Part of a small language model's weights: width 160, a variant of Adam for these matrices.
Each number is 128 + 24 x the weight over its row's rms, rounded and kept within 0 to 255. Layers, rows and columns count from 0. The size above them is the row's rms in percent of the matrix's.

# layer 4 attention query, 160x160, rms 0.173, rows 0-75, columns 80-119
size [194 170 157  96 130 110 102  91 113  95  94  86  91 104 102  76  88  97  94  88  94  93  92  89  93  96  84  84  95 164 102  99  89  89  86  82  82  85  81 100  89  91  80  95  93  78  91 101  90  94  95  90  91  95  93 109  95  94  95  96 103  99  97  93  90  86  91  88  87  97  89  94  97  81  81 102]
[[138 155 123 130 144 148 113 116 123 166 129 156 142 133 151 164 143  68 122 122 150 142 131 122 150 109 122 105 134 218 100 150 146 146 124 144 132 158  94  90]
 [151 165 123 113 117 158 114 104 135 162 144 152 127 149 141 177 145  82 132 122 149 151 119 106 158 112 115  99 127 212 110 136 129 142 129 141 144 150 102 110]
 [ 69  87 164 114 117 123 155 136 115  92 132  85 139 133 157 127 143 180 159 112 146 145 127 110 121 141 114 100 116 103 141 153 117 113 108 116 127 115 147 136]
 [101 121 173 108 134 123 166 143  85  82 129 102 138 117 135 132 160 172 132 147 105  95 167 144 122 101  67  85 112 132 152 113 124 171 138 111 112 133 138 103]
 [170 161  71 152 127 127  88 122 142 161 110 161 124 103 134 105 108  77 112 114 145 169  87 156 117 125 178 169 115 140 117 128 133 112  89 145 104 124 112 155]
 [ 81 114 124 110 109 119 153 142 108  79 129  99 156 147 131 139 115 164 150 100 127 162 110 102 103 128 140  86 131 105 128 147 138 123 114 149 121 130 145 141]
 [146 152 102 137 109  76 108 125 166 154  85 157 103 117 129 163 116 119 138 119 123 163 124 142 119 102 135 152  89 160 114 133 159 103 108 116 103 154 161 148]
 [135  95 133 103 136 106 118 116 102 123  73 147 140 115 139 114 155 110 140 103 135 129 114 130 120  91 151 103 147 133  75 110 127 124 155 140 110 113 120 169]
 [124 117 152 138 130 130 166  98  84  98 124 106 128 144 118 149 149 133 140 138 118 145 166  94 124 135 118  53 148 163 142 132 123 146 131 112 119 125  76 116]
 [145 133 100 120 178 144 127 140 165 168 141 112 121 106 130 105 110 118 137 163 123 130 155 125 120 102 104 131 150 146 132  87 165 125 142 143 157 176 162 118]
 [124 107 118  68 132  70 120 134 139 119 123 135 168 134  90 111 150 147 135 120  99 147  91 137 166 135 144 193  96  96 139 118 175 139 106 109 121  86 109 127]
 [154 103 139 127 110  94 103 116  81 153 108 136 116 149 122 159 132 142 131 149  83  82 136 128 119 130 126 109 132 131 147 102 113 159 179 139 149  92  89 138]
 [156 156  99 123 155 127 111 127 120 142  97 156 131 155 161 161 156 125  92 171 135  68 145 118 142 100 115 111 152 188 115 115 114 138 140 133 112 106 100 122]
 [ 60 150 148 163 111 140 122 105  90 128 128 159  96 128 121 152 121 140 162 128 151 119 160 103 103 135 104  62 153 135 115 142 111 113 168  97 156 105 128 103]
 [152 120  80  98 145 148 108 133 186 146 118 164 106 125 161 135 139 128 110 172 155 150 103 119 126 135  89 187  97  96 159 132 159  84  74 133 131 125 183 138]
 [122 122  91 132 120  83 124 166 161 144 139 125 122 146 136 151 146 107  95 100 153 153  93 137 134 139  93 171 101 116 146 150 189 134  92 115 141 121 134 105]
 [132 140 144 162 148 163 162 122 118 140 113  98 121 139 120 116 107 134 140 126 130 103 196 122 109 106 146  64 189 155  81 110  85 148 159 129 121 197 136 124]
 [115 138 109 154 110 129 130 161 117 157 152 126 124 105 127 111 138  97 132  98 145 131  81 131 145 134 109 172 118 176 112 144 185 144  85 137 152  91 169  90]
 [146 148 132 115 162 141 124  91 113 117  91 160 112 128 136 137 100 133 118 169 107  82 158 146 131 106 149  95 136 120 126 104 101  92 152 160  92 132  87 146]
 [147 142 137 118 125 121 117 105 147 109  90 153 160 151 103  96  99 140 113 147 129 122 166 138 106  87 140 121 131 110 144 106  84  90 129 141 102 189  97 192]
 [148 103 162  79 180 148 112 146 123 100 143 146 108 132 102 130 157 136 152 153 118  67  99 153 138  97  93 128 119 173 152 135 166 128 159 144 110  66 134  83]
 [139 113 106 171 116 176 195 148 117 112 160 113 160 139 144 154 131  89 141 111 124 128  97 123 122 151 124 130 119 141 144  87 154 141  85 116 149 127 161  97]
 [116 109 155 118 123 188 136 123  79 130 120 122 103  89 152 142 111 120 124 165 117  52 112 140 133 106 121 107 170 157 106  83  90 112 153 154 124 115 124  93]
 [145 137 162 147 116 127 149 102 130 128 111 124 134 153 112 115  79 145 148 132 102 135 184 121 111 111 143  62 147 139 110 124  67 145 174 152 107 176 110 145]
 [155 130 127 131 161 107 168 130 136 178 152  97 135 125 131 136 154 138 137 115 139 142 126 104 130  92 114 111 149 140  96 108 113 134 145  94 121 152  65  93]
 [144 107 160  70 156 118 131 123 119 130 140 153 145 117 104 135 151 166 104 151 109 121 108  98 133  83 125 106 134 131 108 144  85 125 116 107 139 122  57  94]
 [132 137  72 151 117  90 120 138 129 136 145 119 149 133 141 144 137 121  82  90 140 160 111 122 118 152 103 166  90  88 120 135 159 109  92 118 133 109  93 176]
 [124 108 145 104 145 137 112 123 124 119 132 135 126 102 157 115 117 165 150 153 114 102 120 112 137 127 142 128  93 105 137 117 100 103 121 163 121 106 140 138]
 [159 161 135 129 123 113 139 129 123 137 106 140 117 138  82 120  98  90 116 140 104  94 140 164 165  97 107 130 159 145 122 104 177 114 121 144 139 158  94  88]
 [140 127  88 149 133 116 102 158 151 136 117 135 139 119 111  90 123 140  84 144 106  93 107 166 118 145 151 200 146  45 133 121 160 121 130 117 131 141 125 142]
 [102 176 126  77 160 101  82 110 113 150 135 171 108 121 128 133 131 146 141 163 138 150 119 122 142  76 153  81 128 124 123  98 128 114 137 151 115 145 118 120]
 [167 156 181 142 128 107 124 107 148  94 106 102 134 129 111 103 123 103  99 107 112 131 126 139 145 121 127 132 110 122  84 144 107 127 137 114 131 132 108 188]
 [131 155 147 142  85  70 103 127 130 131 108  85 120 163 139 175 103 131 128 117 122 138 129  77 131 130 163 110 166 117  92 158 173 114 150 132 111 138 129 179]
 [150 106 113 101 135 121  93 133  96  98 114 133 163 141 156 134 117 140 131 151 100  88 154 101 118 179 169 148 113  96 113 132 120 135 162 113 157  81 121 150]
 [114  99 124 121 124 101 113 138 108 111 122 155 147 162 112 145  92 151 135 123  82 125 150  93  91 188 142 124 110 111 124 109 146 135 157 127 179  82 103 128]
 [126  81  93  81 146 159 136 134 117 120 135 157 120 150 119 147 107 154 127 128 106 123 132 103 130 163 119 152 138  97 137 113 133  90 129 118 122  99 135 124]
 [120 105  98 112 151 147 171 166 143 101 148 134 105 137 149 168 156 115 124 138 135 112 108 127 171 131 128 175 149 121 157 145  96  99  93 114  85 139 117 126]
 [149 180 128 149 130 153 143  95 161 158 155 110 128 105 153 142 147  97 125 127 138 128  73 149 155  73 141 149 145 167 129 140 105 115 101 118 101 154 166 152]
 [124 105 157 127  83 102 114 124  98 109  90  91 116 146 110  97  91 173 149 128 124 161 123  83 110 175 126  91 127 117 114  96 142 148 164 143 174 149 146 106]
 [141  86 126 132 102 116 138 160 117  63 108 108  98 167 111 132 105 165 124 102 136 142 146 108 120 166  94 138 109 120 132  82 128 147 140 135 142 136  93 110]
 [135 131 103 138 110 137 150 106 123 152 128 136 149 153 127 143 140  75  87 120 123 116  87 133 141  66 158 133 117 125 129 158  93 126 139 112  89 150 144 129]
 [ 99 134 170 133  96  81  73 123 104 122 106 118 118 126 156  97 128 122 193 135 137 133 117 114  95 123 137  94 132 141 109 167 118  95 144 136  96 122 128 138]
 [162 153  74 129 180 144 119 136 157 161 108 183 145 115 135 119 144 142 127 158 131  86 123 130 136 106  92 159 121 102 130 104 179 115  77 173 143 114 171 113]
 [145 135 107 119 143 125 155 137 133 139 105 129 122 144 135 138 185  87 121 137 163 137 121 127 145  71 129 144 113 149 118 185 114 122 108 127 110 144 108 184]
 [150 138  95 114 151 165 127 141 170 175  95 136 144  88 152 151 148 101 115 137 128 112  91 127 149  82 125 144 120 139 143 156 131  94  78 140 108 121 172 161]
 [116 147 185 109 123  76 129 156 115 102  87  92 120 172 126 113 115 172 139 118 120 145 154 119 139 118 134 105  98 125 134 160 133 182 201 128 140 153 117 175]
 [ 93 141 170 124 131 110 103 122 103 121 124 112 169 112 118 138 157 133 188 107 133 133 110  90 120 116 147  81 134 150 141 173 146 122 142 162 110 118 145 173]
 [108  87 202 117 114 114 133 121 100  85 125 105 121 145  88  99 124 196 145 111 112 141 145 113 137 191 124 104 109 104 133 115 167 148 154 127 136 135 144 121]
 [147 130  86 129 110 139 161 142 123 163 141 105 101 167 112 146 117 114 109 136 154 172 139 152 142 170 136 138 105  81 134 121 132 111 123 119 141 154 149 147]
 [153  91  98 113 168 130 134 130 106 124 135 144 135 150 150 167 134 147 121 136 119 131 137 144 109 110  81 107 116 135 136  99 112  94 167 131 151 151  45 113]
 [131  93  96 101 149 140 173  98 126 157 114 123 125 134  95 132 149 126 139 129 164 108 140 150 165 136 154 157 111 112 164 103 159 126  91 128 133 122 183 133]
 [115 117 125 169 107  99 164  99 135 119 165  72  97 162 116 147 135 118 126  89 165 142 169  90 132 124 111 105 132 150 103 133  79  91 139  90 129 157  99 162]
 [109 131 119 135 148 158  89 128 134 135 150 150 170 108 111 142 118 146 155 162  96  79 144 147  98 139  96 132 148 128 145 110 168 108 109 158 119 115 166 111]
 [180 137 133 129 140 163 128 142 123 115 112  79  84 143  62 129 177 122 109 114 165 146 160 107 144 141  98 154 124 145 129 102 137 128 108  99 136 157 156 138]
 [127 131 140 104  74 164 118 193 143  97 105 119 157 136 122 155 129 167 121 123 105 149  68 153 131 124 137 141 121 139 169  99 120 147 115 147 133  96 172  86]
 [131 161  94 133 127 157  95 111 156 186 122 168 118  81  87 135 116  82 104 120 107 113 115 151 106 134 151 155 147 151 110 115 147 117 102 137 133 120 148 152]
 [194 103 134 156  87 143 154 136 111  99 125  74 143 106 149 145 152 147 101 120 128 124 105  99 122 133  81 121 158 121 127  80 206 140 165 156 106 145 153  90]
 [155 136 155 144 105 131 153 135 130  87 130 113 112 124 155 112 135 117 112 141 168 134 116  95 115 141 120 163 164  98  72  90 144 113 131 119 135 174 126 136]
 [ 89 103 153 123 160 107 119  70 120 155 151 119  99 174 126 142 131 138 143 127 137 117 148 130  84 128 109 114  95 123 120 133  51 102 167 113 144 130  30 134]
 [160 130 121 145 162 108  86 133 147 153 135 180 103 160 124 138 180  75 122 121 113 128 102 117 129 147 156 130 103 103 102 184 106 161 149 137 110 120  95 167]
 [ 71 134 139 125 139 161 127  93 132 124 116 150 122 108 164 120  79 112 130 144  89 108 147 123  96 113 117 134 117 117 103 170  24  86 133  91 129  81  83 100]
 [100  95 154 106 132 116 147 162 122  89  92 115 130 121 137 145 131 183 187 144 158 106 155 108 142  83  90  87 100 173 167 125 130 145 136 153 115 116 142 148]
 [ 74 109 166 132 107 141 134 145  84 113 160 116 129  98  93 149 155 148 158 106 138 129 108 122 109 130 163 115 137 172 123 191 111 119 112 139 101  86 123 133]
 [ 86 131 149 109 157 166  76 136 151 142 134 148 103 113 149  87 119 142 141 162 122 103 131 116  86  97 134 124 120 147 109 100 182  96 124 102 112 126 148  64]
 [129 153 118 149 104 110  97  95 154 116 134 109 136 137 102 164  95 123 102 136  98 135 125 139 120  68 141  93 143 164 106 133 200 155 147 151 170 168 133 166]
 [111  99 132 134 140  86 129 136 142  94 118 173 161 164 112 131 115 145 140  94 127 126 168  92 166 171 117 136  95 128 121 185 112 137 105 155 180 134 107 108]
 [143 131 127 130 132 189 126 105 151 134 102 120 134 148 109 180 149  86 104 166 138 133  91 125 107  53 114 133 129 154 123  90 131 141 144 140 101 143 134 131]
 [127 119 140 147 153  75 121 116 180 137 144 114 145 180 112  95 103 178 136 125 116 121 135 138 117 107  95 117  79 132 115 124 173 161 125 147 158 168  98 120]
 [148 123 119 123 133 183 112 132  97 153  84 132 103 120 119 151 157 110 128 150 131 115  88 121 130 101 144 161 132 144 133 120  87  96 133 108  81  65 108 114]
 [149 162 121 135 102 184 141 101 131 172 116 104 113 101 109 137 158 129 131 127 128 124  86 156 130  81 141 117 135 137 136 134 150 129 152 120  60 130 126 149]
 [138 167 149 123 102 142 128 124 112  92 151  97 137 114 134 141 148 123 117 136 120 102 150 123 149 116 112 134 112 160 139 116 134  81  97 102 114  57 150 163]
 [ 91 126 115 129  91  96 111 124 157  82 148 135 172 137 127 117 114 145 122  98  77 164 175  95 121 137  93 109 107 132 114 152 167 157 136 148 164 123 116 168]
 [136 157  97 113 105 163 111 108 108 133 134 138  99 103 143 156 156 118 124 171 131 103  86  75 118  88 145 124 139 161 125 136 101 105 147 115  78  78 104 137]
 [105 122 141 143  80 119 131 130 110 114 155 107 100 101 136 142 142 128 112  76 116 188 111 157 101 173 143  93 127 100 120 130 102 149 155 113 160 157 107 164]
 [129 120 125 114  94 132 144 131 111 128 131 112 136 139 110 126 157 148 159  75 140 150 132 183 117 159 133  98 100 146 152 113 145 144 125 103 166 166 130 141]
 [117 124 166 146 126  80 144 135 121 114 162 145 166 116 130 111  83 139 114 100 142 159 170 149 145 177 142  82 124 100 111 109 126 178 156 139 148 169 155 130]]